Each number is 200 + 30 x the weight over its row's rms, rounded and kept within 0 to 999. Layers, rows and columns count from 0. The size before them is the row's rms in percent of the matrix's.

# layer 5 attention query, 448x448, rms 0.0803, rows 92-106, columns 0-111
102,211,155,231,191,284,207,166,190,237,256,193,178,190,168,238,281,202,148,204,224,175,200,180,158,186,184,222,170,172,219,185,212,211,231,184,196,210,186,201,178,209,200,179,238,182,249,159,194,231,196,174,232,162,183,197,203,260,148,183,247,201,227,181,200,197,200,234,201,197,222,171,184,211,157,153,235,237,185,181,235,238,241,186,145,177,168,218,233,234,190,123,166,199,211,154,141,193,203,215,174,190,276,224,203,177,235,180,178,189,177,178,178
104,232,165,225,183,219,176,164,183,202,158,184,182,194,219,162,184,202,193,201,188,219,178,195,189,188,191,183,192,233,202,243,241,176,229,249,188,249,194,214,243,230,191,185,222,202,226,166,178,145,218,198,187,229,209,223,205,162,204,204,154,208,190,201,205,224,226,199,184,201,173,273,151,208,176,190,230,258,209,234,202,181,172,145,256,154,186,225,178,153,200,220,222,232,177,211,181,254,203,260,150,250,174,252,208,220,155,247,183,219,246,218,247
096,201,215,206,177,191,176,226,275,215,177,175,179,175,217,177,161,230,218,220,190,234,223,178,152,141,203,194,193,194,177,207,184,166,198,182,210,246,177,183,198,191,188,196,214,207,185,199,231,250,194,187,252,180,171,198,242,257,220,194,216,264,115,197,174,198,175,212,188,241,200,213,189,211,195,165,169,183,210,240,245,205,207,197,165,195,244,183,220,227,208,172,161,185,211,257,172,183,187,157,213,124,143,190,230,197,179,160,218,233,172,139,269
101,233,240,240,201,250,207,250,142,190,177,233,223,172,193,221,173,240,177,210,219,148,247,194,161,186,216,155,242,237,212,172,212,240,239,185,224,254,167,171,200,174,240,190,223,229,184,214,147,187,247,246,240,186,232,194,133,192,179,159,185,186,172,249,180,209,208,235,253,174,209,218,200,189,184,179,221,173,206,175,206,200,164,207,211,227,226,191,241,183,156,239,224,193,217,206,177,178,201,186,187,170,204,141,227,197,164,212,190,175,222,226,186
099,197,178,226,216,228,192,243,223,137,105,214,159,202,202,184,223,188,196,205,185,179,158,195,163,232,205,181,202,233,190,249,188,252,191,198,252,193,225,198,196,168,208,150,206,243,208,206,211,240,196,235,172,282,122,214,269,186,152,251,204,177,189,203,179,227,237,199,196,199,157,197,193,200,185,230,185,155,238,244,172,163,205,231,199,198,196,157,281,160,180,234,191,181,132,216,202,172,196,236,177,218,176,249,219,116,167,205,247,206,198,247,222
102,216,189,204,180,195,188,180,235,150,138,196,256,182,186,239,239,218,206,190,205,178,188,194,248,198,169,167,256,195,202,240,218,234,204,196,134,155,248,196,239,174,254,211,225,232,266,176,230,193,189,214,166,198,232,154,207,174,224,188,169,177,227,162,255,231,178,210,193,170,185,197,241,163,218,189,181,243,199,180,216,180,203,239,246,144,255,230,248,186,242,150,243,208,142,264,237,239,215,253,188,214,177,184,208,207,193,198,225,252,236,214,231
105,204,208,175,167,211,195,206,159,205,215,200,175,170,190,178,234,224,180,161,263,172,241,220,163,191,224,174,191,193,272,153,151,249,154,190,194,250,218,205,183,130,184,247,167,196,151,223,166,180,226,221,234,263,149,198,180,166,168,200,232,217,225,155,201,224,211,210,169,198,142,252,178,188,205,147,227,209,182,184,181,201,254,188,198,194,195,133,188,203,164,176,186,225,197,209,242,223,232,223,180,215,202,187,201,197,189,215,193,189,179,147,187
099,205,253,254,141,244,268,216,216,162,155,207,184,164,195,234,213,190,194,193,213,184,190,223,251,154,183,220,182,216,225,150,209,201,234,259,167,168,236,168,235,223,187,199,219,223,217,178,173,248,187,151,215,215,229,163,192,194,170,176,192,213,239,175,186,244,205,211,205,161,182,200,172,121,210,214,202,145,216,204,260,167,194,160,190,242,204,188,157,148,137,182,243,185,215,168,244,184,225,156,104,147,216,238,183,218,198,240,191,129,183,222,165
107,248,156,153,196,208,157,182,225,175,222,255,223,168,217,151,179,194,257,223,224,203,207,210,177,191,172,242,172,205,205,170,193,156,205,213,182,231,234,216,130,214,188,185,176,212,198,217,204,218,174,161,194,191,169,248,232,184,190,171,192,175,233,239,202,212,243,177,203,183,220,243,219,155,179,157,182,167,264,186,248,161,157,215,212,162,234,197,170,237,176,228,140,155,175,127,181,208,183,184,158,176,123,217,168,246,161,257,204,169,184,185,192
100,219,153,201,222,209,173,163,183,211,150,172,201,217,206,200,187,227,266,195,238,227,137,227,245,189,235,201,187,208,181,204,245,208,148,198,175,193,246,275,149,239,190,174,215,207,180,212,170,170,171,173,232,205,205,203,188,179,186,206,242,182,227,159,192,237,246,237,216,209,132,211,168,187,256,174,182,190,181,183,191,218,199,227,204,181,239,228,144,200,206,190,203,198,271,205,204,208,203,167,181,230,223,151,182,228,168,202,178,198,175,141,217
095,182,241,216,194,156,194,204,212,252,176,183,245,185,152,226,230,248,202,250,221,233,201,227,179,182,233,212,181,127,196,215,191,202,217,211,85,244,183,165,204,147,154,183,181,201,221,201,199,188,186,160,194,162,197,239,208,183,230,166,219,193,225,180,180,259,213,192,194,152,201,236,241,190,222,168,215,189,214,232,202,164,143,213,183,271,205,226,246,277,169,253,196,205,154,195,213,232,211,240,246,275,207,224,185,221,247,219,232,187,187,244,182
100,184,187,204,192,196,230,211,169,203,220,250,220,198,202,162,131,236,212,123,202,200,199,177,290,179,177,220,161,171,222,184,239,188,176,242,191,197,184,196,234,190,197,158,183,180,213,200,194,198,198,168,209,220,193,142,150,167,212,225,207,201,217,210,217,176,196,210,189,241,192,187,236,182,247,228,239,212,193,213,182,170,183,208,220,230,137,186,188,164,241,171,231,215,171,181,182,244,189,210,205,233,216,244,199,138,198,198,152,243,199,208,193
100,226,192,237,165,183,194,214,193,180,213,222,186,225,225,206,200,239,189,198,255,250,206,205,171,174,228,199,205,211,185,191,187,240,155,188,232,236,181,189,203,199,171,147,193,161,222,210,221,211,180,160,181,205,217,203,205,211,172,207,183,150,193,210,151,191,234,204,208,229,195,168,186,221,159,245,265,183,224,194,211,209,183,215,175,176,173,141,169,176,236,227,130,198,189,158,182,219,205,188,125,180,203,203,180,201,190,198,170,218,157,243,199
102,194,200,234,224,250,218,281,102,214,221,189,194,208,228,225,196,185,189,201,187,169,193,200,190,186,176,172,233,156,216,196,208,201,258,151,221,221,208,205,224,214,175,221,172,157,164,188,198,228,215,230,202,207,236,201,191,200,180,215,235,204,184,237,194,234,232,211,138,194,267,232,209,231,176,223,161,193,164,181,203,205,238,212,153,195,187,221,201,189,195,220,155,238,236,213,219,146,183,199,227,247,196,272,188,267,262,196,191,202,154,204,194
110,215,184,238,210,156,223,194,212,187,179,255,220,212,236,214,238,197,206,176,162,169,198,204,177,182,204,147,160,197,258,181,220,197,194,220,152,129,188,175,134,241,187,210,189,220,236,240,248,162,218,212,203,234,200,158,211,180,201,200,233,210,217,147,218,195,207,192,175,212,234,209,206,226,187,197,219,165,175,210,182,175,204,207,221,182,168,195,153,215,177,166,195,185,180,183,190,208,182,151,225,242,220,200,189,243,196,225,264,180,178,154,229
# layer 5 attention key, 448x448, rms 0.0817, rows 92-105, columns 0-111
102,197,218,211,178,218,184,206,216,209,142,161,182,211,222,214,189,192,201,158,177,215,188,280,217,165,186,216,170,175,195,165,215,186,244,219,204,197,187,205,215,221,164,163,187,191,191,249,148,185,183,197,176,206,219,131,188,219,193,206,160,196,227,161,228,172,208,176,187,186,194,225,198,254,184,206,217,279,212,244,197,210,182,197,218,156,208,189,225,164,177,238,205,225,202,172,245,196,209,213,181,222,211,177,191,237,170,173,209,236,183,180,208
104,226,182,195,227,199,171,224,176,205,166,174,219,190,241,197,207,183,153,207,255,223,142,174,176,248,240,197,166,179,172,197,221,202,187,251,148,161,212,225,167,151,212,204,214,229,238,198,207,236,181,169,238,187,161,200,194,201,194,171,244,209,161,201,219,249,194,224,134,225,213,257,185,155,221,172,211,195,200,167,238,192,222,163,209,209,245,268,196,175,184,173,202,192,169,200,191,190,276,217,130,163,238,234,229,161,234,196,204,264,247,209,177
100,229,236,196,145,199,154,259,197,178,171,194,163,181,236,206,219,194,220,182,236,160,183,205,153,224,243,177,168,180,210,157,252,236,239,186,163,240,176,155,153,230,173,196,224,211,208,198,233,204,221,155,274,219,201,212,254,211,206,201,216,211,197,200,173,257,158,201,161,198,234,185,186,204,157,183,194,220,228,191,181,194,206,224,194,220,234,207,224,258,243,190,232,183,165,243,190,228,226,160,229,165,170,219,207,229,216,221,196,189,165,201,229
103,152,206,214,200,244,203,184,220,218,172,216,197,175,182,224,195,221,178,227,187,169,104,197,191,205,208,250,269,252,181,186,208,163,198,185,262,191,191,201,254,189,234,144,205,212,202,241,174,148,232,279,205,185,151,193,167,179,224,215,213,216,176,213,233,166,214,180,230,232,190,229,146,277,254,230,245,153,205,174,238,139,173,195,248,209,173,172,222,138,200,204,209,229,209,224,186,174,243,178,179,197,233,178,148,200,167,213,261,172,237,226,235
107,195,194,218,179,209,188,159,262,247,144,235,184,209,252,195,196,205,210,161,243,221,220,248,175,147,186,201,253,199,220,162,191,234,158,189,245,214,169,173,135,230,184,189,168,211,211,168,159,217,217,169,253,220,202,195,197,157,179,194,280,151,214,174,170,221,153,136,159,200,177,212,231,182,249,183,208,153,249,205,188,207,210,188,197,247,170,199,213,185,207,214,153,172,208,223,223,183,197,240,209,201,248,194,181,224,221,194,199,175,212,253,199
112,230,190,230,214,172,159,205,197,179,258,165,273,178,225,197,197,228,251,151,239,193,190,157,228,212,167,152,227,192,159,213,233,166,231,217,174,187,186,164,196,174,225,236,171,208,243,206,195,227,180,122,227,205,155,145,194,207,180,170,199,187,226,165,201,189,218,182,209,194,212,234,158,167,159,217,206,182,238,178,222,236,170,216,196,167,192,202,209,174,173,208,213,170,178,223,270,266,194,199,209,217,257,163,194,222,183,170,169,271,177,174,190
107,175,149,238,218,178,197,166,222,157,209,267,248,224,240,214,220,208,171,223,151,210,180,192,178,180,219,216,218,178,231,220,214,222,202,222,176,200,190,243,169,177,199,211,182,152,209,176,228,206,189,206,217,245,191,162,156,201,202,228,195,252,196,225,187,214,221,197,172,213,189,200,122,250,172,177,170,168,211,195,216,193,131,183,256,218,188,218,216,203,224,172,225,214,190,161,229,145,232,184,192,220,201,225,178,234,169,166,196,178,151,184,157
106,198,186,176,159,197,247,251,246,199,163,192,197,179,189,175,196,218,206,189,213,225,264,225,180,198,174,211,219,215,179,247,164,129,203,201,268,109,183,192,215,182,220,162,189,191,229,135,208,196,157,197,214,171,248,238,231,166,139,205,172,192,199,174,219,223,269,234,181,196,197,197,197,238,235,223,164,176,265,172,146,202,209,195,182,226,204,223,180,180,249,213,188,232,146,207,188,252,183,189,215,208,203,171,232,198,212,206,193,187,218,171,188
109,227,167,137,196,210,189,168,208,177,170,178,165,214,166,231,213,259,215,178,232,192,160,204,204,217,162,149,244,237,229,200,224,210,150,185,186,228,201,168,215,198,168,218,188,157,248,219,192,191,188,195,168,223,157,207,187,218,189,248,208,183,163,208,181,238,205,219,194,215,193,203,169,245,240,245,177,193,302,137,224,179,228,193,166,134,177,231,194,185,186,242,243,197,158,195,226,238,167,154,212,215,211,197,189,182,165,218,199,161,232,180,190
104,175,260,213,254,141,169,179,213,214,189,185,204,221,180,185,194,166,250,222,188,140,182,177,178,219,270,223,210,176,221,237,249,247,225,173,179,182,225,251,158,217,221,180,245,203,175,128,116,220,153,201,182,229,196,194,197,172,232,220,206,223,244,226,193,206,196,207,165,210,197,244,207,188,205,197,149,215,203,231,207,173,208,150,221,158,168,227,163,205,214,184,163,199,232,153,230,239,241,169,179,249,185,123,149,200,192,227,167,191,242,174,208
099,177,240,207,151,176,196,202,135,234,218,191,263,195,227,248,258,220,204,202,238,228,213,188,188,211,148,251,189,204,206,227,221,220,177,207,159,155,203,207,184,212,162,197,205,183,248,188,201,180,196,216,209,170,197,239,205,203,194,180,223,151,218,204,143,241,199,231,173,217,209,227,208,168,221,187,148,182,203,245,224,196,217,170,245,247,197,223,206,240,210,208,247,247,186,210,182,189,123,221,249,172,196,221,184,173,201,225,198,146,148,235,165
100,144,203,183,211,162,259,212,174,199,251,235,214,178,191,196,188,199,242,173,184,192,253,221,228,160,138,195,242,238,265,220,150,205,163,227,223,252,199,172,194,189,156,237,219,195,246,209,236,235,240,234,156,145,205,195,216,222,208,162,195,189,221,208,194,150,230,211,215,197,242,191,215,195,195,207,181,187,167,221,219,203,131,229,167,195,220,225,242,166,181,222,200,216,242,171,194,185,174,190,182,179,138,229,186,207,188,204,188,184,236,209,179
101,182,204,197,222,192,182,195,213,198,143,211,160,204,174,80,208,154,191,146,173,281,204,183,145,219,162,239,212,169,175,221,269,220,180,196,237,191,224,216,156,207,186,202,267,211,227,210,253,209,202,171,150,195,191,233,215,204,122,210,183,190,188,243,240,200,197,250,214,195,270,195,201,251,175,166,235,207,220,235,204,142,135,207,221,193,235,177,160,195,239,168,170,189,200,202,193,166,239,186,148,209,207,247,212,177,182,163,210,209,232,208,205
109,185,170,219,169,226,168,221,197,192,220,231,250,200,268,165,255,201,184,176,205,200,199,198,190,216,251,214,236,184,213,191,171,247,118,214,196,208,248,176,195,224,212,181,188,222,205,166,155,191,201,220,184,170,218,231,171,141,222,222,242,193,139,256,224,241,166,188,184,202,256,255,212,225,196,180,200,192,164,165,230,260,178,215,187,152,186,206,185,201,169,199,180,258,192,178,220,199,157,185,299,212,190,219,204,187,226,216,197,150,195,177,194